python train.py --n_layer=14 --d_model=256 --n_head=2 --n_kv_head=2 --head_dim=128 --d_mlp=768 --vocab_size=2048 --activation="geglu" --norm="layernorm" --norm_place="pre" --norm_eps=1e-05 --positions="rope" --rope_base=1770.0 --rope_fraction=0.25 --qk_norm=false --attn_scale=0.0884 --bias="all" --tie_embeddings=false --parallel_block=true --init="normal" --init_std_qkv=0.0402 --init_std_o=0.0 --init_std_up=0.0402 --init_std_down=0.0 --optimizer="soap_variant" --lr=0.00256 --beta1=0.95 --beta2=0.95 --weight_decay=0.24 --lr_head=0.00858 --grad_clip=1.0 --warmup_steps=200 --schedule="wsd" --decay_fraction=1.0 --decay_shape="linear" --final_lr_fraction=0.1 --batch_tokens=131072 --seq_len=128 --doc_mask=false --train_tokens=459800000 --steps=3508 --dataset="wikipedia_en"
Each number is 200 + 30 x the weight over its row's rms, rounded and kept within 0 to 999. Layers, rows and columns count from 0. The size before them is the row's rms in percent of the matrix's.

# up: layer 3 MLP up, 768x256, rms 0.0629, rows 216-250, columns 0-63
# down: layer 3 MLP down (transposed), 768x256, rms 0.056, rows 216-250, columns 0-63
# gate: layer 3 MLP gate, 768x256, rms 0.0608, rows 217-251, columns 0-63
up216,104,205,234,224,194,126,186,235,194,198,227,199,187,193,210,258,223,208,241,255,224,247,201,159,213,237,227,174,196,189,173,220,234,231,234,223,236,257,220,185,224,219,183,161,205,245,216,193,182,208,162,191,258,229,180,155,171,189,209,148,203,206,214,199,226
down216,102,157,192,183,203,182,166,168,231,165,226,177,181,213,150,259,241,177,190,237,236,220,260,203,150,221,190,214,196,185,197,192,201,245,204,162,170,230,170,167,213,192,166,214,216,216,209,162,190,237,218,171,237,184,157,184,202,213,203,174,166,161,174,167,174
gate217,103,188,249,225,218,167,228,238,183,234,187,153,189,165,186,210,219,155,215,206,218,180,223,233,218,180,189,179,234,202,196,188,169,199,192,199,176,172,186,184,188,233,194,174,242,221,199,197,224,200,184,262,129,233,206,205,210,232,247,123,176,203,168,219,191
up217,101,230,198,260,172,208,214,257,242,245,223,207,156,229,171,221,198,190,195,229,192,193,266,162,221,222,234,219,276,205,254,201,227,219,237,205,190,203,191,186,204,220,198,150,239,260,172,239,157,180,202,190,206,163,196,264,223,189,230,190,160,165,210,176,187
down217,100,186,176,172,191,202,218,189,274,200,243,189,179,196,200,205,144,199,218,166,221,214,173,191,178,207,178,204,145,219,183,192,237,127,189,181,208,191,174,175,236,174,206,227,199,142,234,190,148,186,203,158,168,178,187,247,245,180,246,219,209,153,188,210,211
gate218,092,173,252,184,173,268,236,178,241,218,214,228,173,149,256,215,153,253,230,160,195,224,187,185,286,225,202,169,214,184,204,195,147,171,184,179,146,174,208,252,225,199,221,230,195,176,287,211,246,137,165,153,186,190,194,229,222,170,222,201,191,231,191,235,253
up218,098,213,195,215,182,210,207,217,210,219,215,204,207,193,225,202,192,194,173,196,219,219,149,186,185,196,181,171,227,247,190,150,149,131,233,187,188,197,228,236,182,221,222,223,213,142,222,180,176,167,158,157,205,174,152,209,255,131,203,211,271,232,158,215,198
down218,099,235,184,193,156,174,183,219,140,180,219,180,246,162,208,191,201,247,167,191,185,178,149,164,155,182,224,224,254,213,140,183,183,250,235,173,230,205,192,188,207,171,191,247,244,183,194,189,174,228,207,195,196,254,180,234,192,199,250,269,231,195,229,180,159
gate219,106,160,199,211,212,216,182,235,241,265,188,160,174,235,250,217,184,193,212,262,214,217,239,248,129,239,183,204,197,178,208,221,236,204,172,182,162,161,270,163,204,222,216,185,226,200,181,177,258,194,212,171,184,221,199,216,185,195,172,191,166,201,267,231,204
up219,103,234,221,207,202,224,147,130,227,231,196,276,205,168,193,224,225,113,211,169,217,209,225,234,247,106,218,227,158,206,177,163,213,177,180,198,203,230,234,255,229,199,191,214,256,221,212,194,205,154,225,230,191,161,165,186,208,255,200,154,201,219,182,195,222
down219,100,153,196,204,206,242,178,225,177,208,236,207,194,173,182,171,185,231,172,226,186,183,235,213,206,211,266,236,156,186,236,263,188,224,184,233,213,170,183,206,199,230,198,159,215,176,214,175,208,192,182,164,207,228,254,165,143,212,187,165,177,180,193,190,214
gate220,100,254,166,180,220,211,224,184,179,171,244,114,252,206,174,248,173,206,243,189,206,194,184,167,192,151,145,220,187,230,194,219,249,181,245,159,176,225,258,191,212,204,176,210,217,208,222,188,145,231,168,205,166,179,234,189,188,213,185,183,225,208,177,149,188
up220,098,158,241,244,198,209,169,262,290,179,198,189,227,183,203,164,223,217,155,210,186,219,235,220,173,201,201,203,216,161,174,200,207,193,132,236,159,196,222,206,210,153,188,174,143,227,235,228,251,242,213,280,160,196,230,199,221,196,163,222,264,151,192,190,231
down220,097,241,210,222,191,223,185,213,182,205,225,200,277,262,148,204,224,211,251,196,235,226,247,183,233,156,193,206,191,201,186,231,252,220,214,224,192,181,172,215,208,148,207,190,239,169,169,210,177,207,174,205,210,173,258,243,180,174,194,226,222,209,201,179,168
gate221,100,227,243,198,185,202,232,202,241,232,187,231,225,173,167,183,207,181,204,170,179,235,174,213,177,187,202,228,231,179,172,191,231,176,216,281,208,224,240,161,301,226,204,180,219,215,235,246,203,222,240,198,230,211,206,205,235,209,210,196,207,242,133,145,201
up221,093,167,193,177,235,239,199,163,236,212,219,159,204,205,279,208,189,167,250,206,226,248,120,221,239,196,205,181,266,177,211,164,231,219,228,245,248,185,169,212,254,192,215,211,199,238,168,139,233,185,218,186,226,157,189,172,204,181,189,208,224,241,213,200,157
down221,097,196,187,182,195,187,200,191,207,190,187,156,159,200,213,211,183,222,205,214,205,146,229,179,264,189,215,164,218,208,234,213,176,218,187,193,210,180,174,222,160,229,206,180,204,175,178,167,214,199,194,184,183,207,225,165,168,226,213,181,179,159,259,228,205
gate222,101,206,207,188,178,188,251,225,149,214,201,237,181,207,179,216,148,162,138,166,207,203,193,199,183,233,206,197,240,145,192,179,216,254,192,226,217,159,193,183,210,241,190,234,190,159,206,155,209,250,211,158,258,167,160,205,235,217,219,190,212,190,246,239,220
up222,099,230,178,142,107,207,149,181,178,170,223,133,204,233,201,252,147,223,212,267,205,240,188,136,199,198,195,179,174,164,177,166,180,185,198,222,272,211,215,206,184,202,214,252,222,223,202,186,229,154,176,190,245,215,215,167,230,216,184,226,194,252,264,196,212
down222,101,226,187,232,153,254,152,198,190,179,238,208,196,187,192,222,250,228,213,267,222,223,150,228,237,190,177,219,139,269,228,229,198,170,178,184,210,189,201,217,190,205,220,230,180,198,187,225,200,206,201,241,187,222,172,174,169,175,186,222,205,143,197,157,190
gate223,097,214,243,218,225,211,243,170,205,186,173,186,234,223,205,256,219,239,167,196,184,220,201,195,207,205,208,190,205,184,240,182,222,235,207,226,249,234,248,167,218,200,198,212,226,209,174,262,204,204,182,198,168,247,236,216,165,193,216,204,230,222,190,205,222
up223,095,204,225,213,246,216,238,177,223,177,221,210,264,241,168,225,204,240,254,225,171,214,188,216,195,183,212,190,175,206,236,195,190,255,210,207,250,251,184,173,219,209,156,192,225,184,216,230,224,205,194,182,191,227,166,221,192,200,252,217,204,216,180,206,247
down223,093,143,165,213,226,229,232,207,212,229,200,201,209,227,183,189,212,227,201,214,166,203,176,247,215,218,226,216,203,226,228,182,168,181,205,223,168,273,220,201,209,179,241,236,189,203,236,209,159,138,198,235,173,208,233,215,162,184,242,193,178,176,190,244,215
gate224,100,208,224,216,237,224,228,189,227,194,136,208,183,227,194,218,175,211,159,167,175,164,197,175,195,155,271,217,199,202,172,243,154,286,208,196,198,176,205,206,212,166,175,167,251,204,187,221,169,189,191,191,216,199,184,238,146,197,230,224,197,209,185,212,222
up224,101,172,203,225,171,206,172,170,187,191,242,194,184,217,234,217,180,175,201,202,174,182,211,225,203,234,279,193,173,171,166,232,210,140,219,175,231,220,197,192,207,207,185,236,153,172,182,152,227,179,245,178,190,206,209,192,165,221,252,160,166,183,239,207,223
down224,109,178,213,219,171,193,258,172,248,275,169,168,217,155,232,199,215,244,209,164,148,142,238,201,181,184,239,186,201,194,182,203,220,178,192,214,260,196,206,257,178,283,169,177,204,195,241,212,187,178,236,229,177,160,146,182,184,247,200,231,181,159,217,222,193
gate225,097,234,228,223,191,175,194,194,199,244,153,225,188,180,203,230,190,242,163,269,213,233,205,222,199,172,258,219,160,175,219,228,228,189,141,238,187,226,227,234,275,178,160,207,199,217,166,158,225,196,190,168,178,200,174,159,196,243,212,182,151,216,209,199,242
up225,103,229,170,197,170,208,202,198,202,265,149,191,175,250,170,244,198,197,233,221,247,194,189,213,173,174,202,220,195,211,202,196,176,199,127,219,202,202,230,236,193,207,166,160,200,153,145,174,174,204,155,165,149,188,247,138,235,240,219,135,153,254,206,161,216
down225,098,221,194,201,188,178,175,212,198,266,179,221,202,188,173,211,197,183,223,221,191,199,190,178,195,192,182,194,202,178,233,180,166,189,160,176,251,169,226,219,164,178,199,206,181,194,160,165,177,243,206,218,259,191,184,192,204,237,231,186,138,247,198,184,207
gate226,084,204,211,187,138,222,193,211,164,213,217,212,255,189,190,206,253,202,171,234,155,163,191,173,151,193,157,235,171,196,256,269,228,186,242,250,222,243,217,170,198,222,199,207,191,199,234,180,177,211,169,191,227,196,164,191,185,200,215,220,229,190,196,197,247
up226,082,159,215,211,235,189,192,237,225,216,210,223,179,168,265,229,205,200,196,203,255,244,141,224,208,149,251,165,203,170,199,124,180,216,128,181,203,163,188,261,194,217,162,248,208,186,228,178,194,140,198,194,229,160,178,223,199,196,179,185,176,190,218,221,207
down226,081,238,233,186,168,229,210,210,260,185,203,231,174,166,239,194,166,160,150,245,209,247,199,236,187,166,185,206,214,182,250,184,149,211,218,238,206,238,197,258,187,224,200,218,218,170,220,195,238,148,191,182,172,205,191,270,245,133,214,191,200,225,206,241,212
gate227,101,176,232,234,232,227,252,206,203,187,199,183,249,224,228,208,261,189,183,204,252,246,179,211,199,229,211,195,220,240,210,175,230,197,224,161,212,171,235,229,240,208,263,187,208,184,148,225,225,161,183,223,254,210,153,211,222,197,189,273,168,245,193,174,209
up227,091,186,168,189,154,198,151,171,220,218,223,286,206,190,172,164,196,238,241,173,182,278,197,198,253,217,207,217,185,203,214,246,197,200,203,190,216,212,197,175,221,198,255,222,184,178,231,208,226,219,228,226,201,201,235,197,202,231,192,197,190,169,186,188,183
down227,098,152,215,231,154,196,216,198,229,156,198,193,261,224,239,198,246,169,199,189,221,245,146,213,190,186,194,187,198,233,204,137,237,170,195,159,231,143,157,228,233,179,252,178,176,156,154,215,229,192,188,230,204,216,146,193,198,162,187,245,221,199,197,208,155
gate228,091,206,218,228,218,271,159,187,227,230,219,213,192,221,142,232,229,207,180,222,191,219,207,148,254,221,215,206,219,217,180,133,230,204,189,239,231,198,201,184,178,211,180,191,208,175,192,222,239,243,223,219,218,271,167,219,206,262,251,251,207,238,165,154,190
up228,090,177,165,192,219,178,217,191,227,203,233,199,206,204,150,282,171,222,157,182,216,210,189,154,204,199,199,188,217,178,233,183,214,219,217,250,173,261,239,196,152,249,178,185,166,242,182,215,234,245,206,177,179,198,183,169,146,230,202,194,165,181,258,199,171
down228,092,218,193,132,194,198,229,178,244,163,190,175,216,153,177,203,220,237,216,202,195,168,202,198,214,214,189,203,186,193,213,233,214,156,183,206,190,216,165,199,224,190,212,160,295,168,217,216,115,149,201,172,171,187,292,155,181,181,214,154,202,211,147,220,199
gate229,104,268,231,245,259,217,240,174,222,219,201,181,282,190,158,161,179,180,201,249,167,217,229,211,200,241,238,176,189,166,222,211,200,198,184,166,197,194,207,190,225,233,146,241,165,276,166,194,203,198,226,192,197,199,151,223,200,205,262,183,185,226,179,192,204
up229,092,214,214,219,219,181,117,207,203,179,250,183,199,214,268,167,176,205,232,152,210,266,143,251,181,249,183,248,219,152,185,208,214,200,205,169,224,199,231,216,158,221,190,167,163,223,208,216,182,222,232,216,215,257,230,243,209,191,209,219,227,140,174,176,185
down229,098,217,270,183,191,216,234,173,175,199,238,190,236,168,211,183,174,217,191,186,211,192,228,171,206,198,259,228,153,172,219,185,190,233,156,220,228,127,198,162,282,150,216,213,221,188,187,238,163,196,164,231,235,212,231,196,194,209,156,194,175,195,168,172,173
gate230,101,216,202,240,202,147,217,271,210,192,193,204,173,185,204,164,231,116,207,155,154,189,185,208,226,171,145,190,204,196,247,199,204,226,185,259,208,153,203,210,225,190,251,230,152,195,199,245,205,242,170,239,193,208,209,232,238,221,165,236,240,151,184,250,189
up230,099,155,265,169,216,193,178,196,194,213,214,269,195,221,182,231,224,163,199,224,203,154,167,212,249,178,238,244,155,197,155,169,199,178,255,155,148,167,200,129,217,153,173,182,202,172,167,185,216,191,175,226,151,130,191,186,139,226,216,207,167,206,231,209,210
down230,098,248,188,219,193,200,176,237,270,179,211,181,168,204,188,213,203,193,227,209,211,221,172,151,186,241,217,185,218,197,199,184,206,231,158,218,192,212,201,212,184,175,237,210,191,208,193,246,219,228,144,150,156,234,248,180,188,198,218,184,206,159,212,169,169
gate231,098,225,222,199,199,132,172,249,193,157,255,233,159,212,171,234,232,177,210,214,219,148,255,192,177,195,183,212,201,212,214,192,219,161,233,232,219,174,149,216,203,216,195,239,198,167,221,208,218,195,201,236,202,226,205,179,191,297,215,192,182,188,158,183,231
up231,096,159,247,211,168,153,212,195,227,195,250,256,162,195,176,178,192,166,212,172,210,184,207,154,181,203,177,230,182,150,196,191,241,204,239,201,186,201,108,193,226,216,189,177,204,183,219,177,267,217,177,155,162,185,151,199,175,185,170,208,160,195,213,229,222
down231,100,208,224,204,191,191,226,192,226,168,161,161,151,173,165,237,145,219,144,154,211,212,211,215,179,166,166,227,234,157,167,178,175,189,202,284,183,187,198,176,234,230,131,208,163,181,175,225,256,248,213,205,231,197,154,260,212,201,225,221,258,225,246,219,209
gate232,102,208,149,158,187,199,206,215,250,204,158,206,220,191,178,197,160,191,225,157,187,215,235,226,218,230,212,229,167,173,155,207,220,186,140,180,208,185,226,194,200,182,133,167,189,224,232,243,248,184,204,124,226,201,190,205,135,202,174,172,194,192,194,208,221
up232,098,218,188,137,216,191,210,182,248,136,225,186,197,199,200,149,175,145,190,212,208,197,211,210,202,192,135,155,206,169,197,208,211,188,207,174,249,210,242,175,201,211,247,223,185,188,158,272,142,229,194,178,205,187,202,248,210,192,204,288,215,192,209,173,162
down232,102,195,142,207,222,239,189,208,225,200,160,205,220,217,244,194,178,188,215,180,226,193,224,235,179,193,209,171,223,209,231,222,200,212,165,214,205,209,163,198,200,229,195,227,185,180,181,252,192,248,137,245,173,236,104,167,260,194,171,206,193,145,232,209,144
gate233,099,227,151,166,176,197,163,262,152,141,205,214,276,177,180,206,192,206,195,223,189,197,206,174,208,199,143,249,192,198,190,253,187,232,202,218,183,194,214,245,217,258,203,177,208,161,217,228,254,180,172,200,180,205,205,176,249,170,171,246,201,220,206,200,233
up233,099,162,182,206,202,191,208,141,231,206,149,239,128,235,178,248,218,236,187,173,216,215,224,181,249,193,212,179,196,167,235,224,229,221,224,198,158,181,140,196,202,178,217,153,176,204,178,233,204,155,206,169,200,206,184,194,174,131,176,235,176,245,192,174,172
down233,096,238,187,170,183,177,201,233,192,232,191,207,203,203,193,166,221,254,265,249,180,183,167,182,166,209,201,206,197,203,205,260,198,225,168,212,217,202,226,203,209,254,149,244,196,174,216,209,206,174,220,216,205,140,172,225,216,239,210,229,237,229,232,217,225
gate234,101,161,159,198,162,185,204,278,192,184,216,198,161,227,238,187,179,234,161,233,197,165,211,232,212,172,182,254,229,197,202,244,223,218,191,172,142,230,212,199,166,238,240,213,174,156,202,176,176,229,190,153,203,242,212,156,154,193,197,198,201,245,139,232,193
up234,093,210,170,205,146,166,228,156,243,200,223,227,192,227,181,208,229,217,196,156,152,202,235,176,198,235,251,232,212,189,231,148,188,210,210,191,146,228,147,238,206,201,209,221,160,196,185,170,200,203,227,159,159,198,228,202,194,168,187,252,184,176,193,178,242
down234,099,220,187,216,190,204,205,201,210,169,206,180,214,211,192,223,204,202,197,261,223,127,169,208,190,212,175,194,239,211,181,208,253,209,206,209,219,173,240,208,183,206,206,219,143,193,225,212,226,190,176,214,173,203,193,145,215,170,190,230,206,259,109,212,166
gate235,096,195,157,179,175,194,199,206,202,199,158,210,223,172,167,196,222,217,128,261,176,210,236,221,194,175,175,191,177,178,191,252,186,202,185,254,186,219,226,217,170,215,202,222,164,153,220,193,163,160,169,186,236,162,159,189,220,231,208,222,234,206,221,183,207
up235,092,189,216,242,193,158,214,255,237,183,228,206,211,212,181,174,192,202,219,193,237,200,242,267,188,207,185,219,161,172,211,213,272,228,170,170,192,223,193,236,208,200,201,210,246,191,242,239,205,234,192,210,144,156,195,184,245,211,220,225,243,228,209,203,231
down235,091,175,165,167,237,216,231,190,172,222,185,234,209,245,184,233,220,206,160,212,219,248,200,135,206,207,205,217,230,200,198,192,195,167,259,224,206,173,237,159,188,215,170,219,205,240,169,166,180,172,199,191,245,239,200,185,209,256,182,239,210,152,181,187,210
gate236,102,152,153,166,141,221,144,183,222,209,194,245,228,172,205,208,157,201,193,206,172,165,245,188,213,186,205,193,207,204,222,189,180,152,243,282,246,201,201,197,173,235,208,256,178,167,185,189,220,211,198,171,207,235,209,228,217,199,222,279,195,252,178,204,193
up236,093,169,218,180,172,244,223,196,265,233,197,168,152,191,149,214,205,159,175,182,195,244,230,223,192,165,218,195,228,132,232,169,214,223,236,191,211,186,192,240,220,181,161,207,154,201,198,201,188,209,233,176,202,167,201,231,166,221,197,254,169,175,199,216,209
down236,096,252,209,191,156,273,217,285,191,229,222,183,199,180,176,228,223,183,166,152,239,234,190,197,208,158,176,130,172,275,150,264,207,219,212,216,170,207,173,177,218,187,183,187,255,238,258,168,190,193,205,160,174,237,195,205,207,205,223,155,211,190,228,184,188
gate237,101,199,204,208,199,133,194,197,172,178,221,173,197,268,159,183,171,205,200,191,230,223,185,148,223,184,168,209,177,209,277,233,161,205,186,187,179,210,200,235,134,183,194,187,195,201,302,169,186,239,170,264,254,185,221,145,157,190,129,170,176,242,188,167,180
up237,097,222,192,173,182,229,147,183,170,187,265,193,156,253,225,220,206,137,238,160,193,169,183,212,217,171,204,180,165,175,200,200,219,197,227,247,151,232,194,213,192,233,237,193,193,167,149,243,226,233,176,153,217,193,173,218,207,207,183,207,150,181,215,214,218
down237,100,188,201,184,153,231,186,202,181,254,236,174,206,190,183,154,252,197,167,130,188,198,179,222,249,230,255,209,251,212,191,179,168,162,169,215,255,183,218,132,205,216,182,219,202,170,152,197,280,218,188,210,222,207,214,190,194,199,174,187,212,227,214,203,216
gate238,100,178,195,186,219,185,266,183,247,189,194,238,196,196,214,157,218,198,196,213,220,220,240,204,204,214,161,258,156,205,206,174,219,191,220,164,185,213,192,200,261,136,164,190,193,179,185,195,197,257,204,197,186,223,190,222,196,209,166,231,251,200,190,217,287
up238,100,219,228,257,268,176,266,175,217,138,184,163,166,208,159,214,216,211,198,154,188,222,173,276,227,205,215,212,183,226,223,205,266,156,251,178,214,189,219,171,159,187,239,238,164,157,208,189,169,238,172,191,167,215,199,198,187,165,201,214,197,240,205,213,226
down238,101,173,170,168,194,210,166,173,266,217,163,162,225,230,254,233,135,178,226,195,192,209,229,164,202,240,206,212,211,174,179,253,217,242,112,192,213,165,236,168,178,194,164,203,209,201,243,212,213,203,203,185,174,199,160,222,219,150,214,210,177,216,193,236,192
gate239,104,193,185,195,202,236,164,244,202,222,223,212,265,193,196,227,223,206,208,181,244,245,205,252,201,200,242,249,211,194,226,243,219,199,154,190,218,153,219,164,146,201,184,183,187,228,213,204,181,196,195,177,228,284,194,177,215,178,173,200,162,225,203,176,162
up239,099,209,201,186,228,198,245,187,222,229,193,220,192,148,156,216,93,197,224,192,223,213,174,178,251,242,229,181,239,216,181,147,210,215,197,252,186,171,191,205,208,180,272,198,230,204,208,180,156,193,175,188,241,188,214,185,164,189,211,178,203,192,300,221,244
down239,101,152,207,166,191,205,227,210,272,229,223,209,183,205,238,224,241,227,226,194,198,200,229,228,178,192,199,218,221,204,243,218,222,145,227,157,215,188,220,193,229,236,159,173,211,177,206,184,202,264,216,208,181,193,264,172,242,187,118,206,227,195,199,216,178
gate240,089,185,209,211,236,149,176,189,178,220,182,241,155,199,211,215,242,266,228,194,219,205,164,167,260,183,224,184,177,252,235,203,221,197,194,258,165,167,258,261,106,202,240,197,203,195,206,206,161,177,187,214,212,200,258,238,187,173,201,185,185,226,211,205,236
up240,089,214,175,231,198,222,200,229,227,196,244,196,214,224,220,222,196,139,221,247,193,169,182,231,191,201,163,183,177,177,215,213,195,199,223,177,218,185,152,165,219,174,148,163,212,223,170,216,204,212,226,171,152,169,187,207,210,193,225,245,219,175,217,201,205
down240,092,216,232,196,202,197,132,201,208,192,204,212,239,241,173,228,190,216,203,231,200,191,178,206,210,98,221,164,178,235,190,165,206,184,216,258,180,166,163,179,160,155,160,133,155,195,177,198,150,235,207,194,185,118,194,230,197,195,275,130,234,191,177,158,214
gate241,098,158,184,207,198,239,232,225,224,188,208,194,199,203,223,264,186,237,127,232,188,226,184,184,195,175,169,126,127,228,217,225,157,199,177,237,268,208,195,185,151,205,184,240,223,227,226,159,141,199,191,197,256,198,165,198,167,183,203,208,184,213,245,194,208
up241,100,188,225,220,175,259,159,164,181,206,211,211,155,183,237,208,287,234,192,136,201,162,177,180,178,139,215,211,207,200,165,164,171,197,199,206,211,237,126,178,194,213,243,227,188,228,188,168,222,231,193,209,199,244,236,172,191,221,170,257,240,202,201,167,207
down241,102,189,200,211,174,169,197,191,185,189,197,195,211,152,220,160,226,195,274,227,254,195,209,209,204,163,274,203,222,199,164,156,160,212,174,227,215,223,219,199,194,172,208,177,213,192,183,204,244,220,225,175,173,217,204,213,218,163,173,205,201,187,162,229,195
gate242,102,221,151,208,182,166,255,224,214,195,211,218,259,191,207,248,201,211,156,244,214,200,211,220,161,157,185,200,206,227,223,239,192,170,149,193,199,207,198,200,240,233,185,188,195,237,265,216,251,225,158,220,228,202,180,217,240,132,174,237,192,218,175,233,236
up242,090,225,158,247,162,144,243,186,154,204,185,222,220,187,201,233,202,229,210,301,256,218,203,203,225,177,168,205,151,222,256,215,196,202,235,160,202,223,216,213,226,194,213,174,172,262,208,220,219,162,189,154,235,197,163,233,239,110,128,280,208,198,170,169,218
down242,094,168,271,197,210,213,128,154,190,180,156,230,170,183,194,150,215,185,256,186,208,202,208,200,230,211,207,220,174,148,176,178,244,217,211,161,226,183,222,222,181,150,193,234,201,231,162,157,192,182,232,179,216,222,182,212,178,249,239,168,208,198,237,195,186
gate243,101,181,233,123,236,221,167,154,229,203,218,224,203,206,159,232,200,249,185,207,182,225,233,187,227,237,237,188,226,204,250,173,269,190,187,186,189,208,188,198,253,166,231,199,146,219,201,165,185,206,207,229,180,192,204,235,186,117,191,178,205,169,209,197,198
up243,103,198,157,228,217,202,272,232,208,231,161,140,183,214,198,157,201,252,159,208,208,194,205,174,255,180,153,175,169,227,172,214,284,175,244,258,145,207,181,203,223,221,199,234,198,200,198,203,207,227,191,199,177,223,199,181,189,179,238,211,200,192,205,235,256
down243,105,187,161,215,225,153,302,239,271,207,180,201,201,177,210,159,169,185,134,175,183,208,191,182,177,148,154,207,191,217,185,188,166,176,244,218,218,251,194,165,210,174,147,206,231,163,185,191,193,189,230,220,210,199,212,172,201,210,229,173,159,201,232,228,228
gate244,101,216,209,191,258,234,158,165,248,250,173,189,179,173,198,208,187,208,235,269,198,159,263,231,232,201,146,168,224,178,221,151,169,171,195,164,227,234,217,179,222,172,192,197,129,209,233,227,202,174,182,199,220,178,207,220,186,205,194,196,274,206,217,233,186
up244,101,177,125,245,212,208,162,160,177,240,196,228,197,208,189,183,188,237,199,181,170,164,162,174,200,198,233,192,176,212,148,219,170,152,223,206,224,153,233,222,209,189,216,173,184,241,144,239,218,242,193,189,135,267,215,197,209,242,156,203,225,176,189,222,205
down244,102,256,187,217,246,259,154,154,227,176,228,249,209,195,151,233,141,202,195,182,198,162,170,221,215,227,216,227,197,213,209,175,244,226,227,205,208,218,158,202,218,215,202,168,185,212,213,225,246,222,204,165,210,212,235,192,190,209,206,178,203,169,188,215,221
gate245,108,227,209,235,201,150,174,199,176,180,179,246,216,203,186,189,262,180,193,207,191,242,224,179,240,159,248,214,176,202,200,233,193,204,214,182,201,174,189,184,184,189,195,194,198,208,191,165,209,218,192,208,204,213,224,249,193,208,205,156,197,283,162,201,231
up245,104,190,202,158,164,140,197,216,183,181,196,174,194,208,181,194,178,211,213,172,256,198,145,170,175,184,182,252,181,174,160,234,153,162,209,193,195,244,212,198,194,178,224,179,213,232,249,194,221,187,226,212,115,276,155,151,192,184,185,227,157,230,194,194,158
down245,105,171,199,211,219,189,150,214,194,213,189,187,240,162,183,213,255,185,172,154,181,166,201,203,220,172,181,166,202,163,213,159,173,180,178,202,169,209,208,173,211,261,184,201,196,175,155,178,228,210,259,162,229,152,196,231,222,236,217,138,192,232,215,204,228
gate246,106,191,200,213,201,169,178,240,183,240,194,225,259,196,167,188,210,252,143,181,232,227,204,198,148,158,208,209,213,166,207,206,203,212,210,199,242,227,195,228,200,205,199,236,222,263,172,242,164,205,254,233,218,195,204,250,196,215,200,206,245,175,159,178,171
up246,109,166,213,194,197,180,199,202,214,157,215,222,203,209,231,171,176,185,194,193,163,191,195,186,270,228,211,191,168,204,177,254,170,197,223,211,184,206,188,185,157,260,206,219,263,140,206,195,270,175,141,209,192,197,209,157,225,209,145,212,146,193,199,183,215
down246,103,212,213,214,211,204,255,201,178,225,248,216,222,210,176,186,183,200,142,207,229,189,230,146,207,223,206,219,178,182,191,192,181,202,229,204,228,231,240,223,210,263,213,194,163,255,169,215,147,205,186,222,193,253,221,183,217,211,189,212,189,199,186,127,208
gate247,104,189,195,195,203,210,218,219,162,234,155,256,202,196,193,181,282,221,185,225,216,183,197,147,248,141,229,176,180,184,230,236,163,183,184,210,186,204,225,152,237,181,183,164,233,173,219,257,264,213,169,209,211,185,228,197,154,258,243,152,177,203,180,211,194
up247,106,193,196,180,209,251,145,193,147,238,172,266,186,194,150,225,181,176,203,256,184,267,207,221,209,196,183,173,206,186,197,174,214,220,226,208,183,227,234,202,198,162,155,175,162,171,148,193,192,191,147,186,209,159,242,203,156,183,256,206,256,220,177,213,264
down247,110,184,185,217,199,215,150,183,202,174,157,228,182,182,195,207,180,146,206,201,239,230,194,234,233,197,178,220,181,167,182,184,223,156,242,235,141,200,120,196,193,154,140,212,227,190,208,186,158,155,207,192,160,177,194,181,257,203,167,236,244,195,262,156,235
gate248,102,200,240,265,263,194,210,226,205,243,185,170,258,182,204,180,164,189,198,230,198,220,210,230,287,147,237,202,209,194,198,254,167,194,208,238,184,201,136,213,171,212,215,241,182,178,158,177,193,235,217,206,224,197,166,190,212,147,168,254,239,206,244,174,197
up248,098,242,223,225,215,195,205,225,234,183,188,154,146,189,195,211,125,194,175,152,162,232,201,178,196,228,212,216,199,195,191,161,137,153,195,193,193,190,175,164,193,139,170,214,230,222,181,192,208,267,193,132,214,232,164,212,159,184,234,237,178,211,236,231,183
down248,098,177,211,219,213,202,214,204,229,178,266,159,230,204,227,173,207,227,197,186,219,239,175,212,201,185,243,175,133,181,223,220,249,197,198,187,152,199,187,214,186,242,185,190,149,197,201,186,168,170,175,197,232,222,183,181,145,218,218,190,172,222,193,202,255
gate249,102,180,202,243,226,214,209,224,193,188,245,215,234,147,225,239,220,228,172,165,204,233,164,191,219,167,189,154,192,209,227,192,200,204,192,198,237,203,264,186,205,249,205,247,234,179,241,216,199,251,213,184,227,166,214,271,193,212,197,234,215,212,243,211,205
up249,098,188,179,173,249,201,186,159,202,144,268,265,220,197,189,165,211,165,197,146,208,186,180,186,212,151,145,193,232,211,202,171,175,237,190,191,186,182,166,164,169,196,182,218,198,240,206,185,122,187,241,182,216,196,209,216,144,211,235,198,182,179,176,173,160
down249,099,206,221,210,191,190,189,152,158,171,170,234,179,243,187,178,207,187,207,234,192,193,222,223,180,239,225,208,210,200,175,228,217,206,214,204,236,190,168,225,152,171,163,210,177,262,152,214,190,190,231,208,207,225,182,181,222,229,184,199,176,195,188,177,181
gate250,105,204,160,261,237,218,141,284,174,143,169,157,218,191,237,226,251,212,197,215,224,243,199,177,198,153,260,236,228,177,183,208,178,208,187,169,199,207,151,163,165,219,219,182,170,224,220,154,204,156,188,166,228,175,209,134,157,164,213,213,194,220,152,129,208
up250,101,207,215,255,209,157,168,210,169,200,169,194,198,207,185,246,165,217,146,157,201,229,202,204,200,225,231,162,183,197,130,124,238,166,292,223,214,146,268,214,229,158,224,195,230,194,176,194,187,231,152,209,176,237,191,207,202,199,211,202,195,223,195,206,186
down250,098,197,199,217,169,257,169,208,119,183,233,194,199,195,240,217,218,205,199,232,189,228,148,186,176,147,191,234,204,158,215,189,167,229,147,144,195,204,191,195,186,269,200,196,212,192,176,210,219,187,214,210,226,182,184,272,172,169,239,125,259,194,218,122,222
gate251,093,220,198,195,211,216,233,142,205,199,227,212,196,168,190,153,215,192,231,216,222,171,251,210,180,130,193,176,213,226,258,205,197,191,240,194,157,188,251,230,213,244,218,207,216,247,231,194,194,236,162,180,211,231,171,205,185,261,169,216,186,230,254,204,167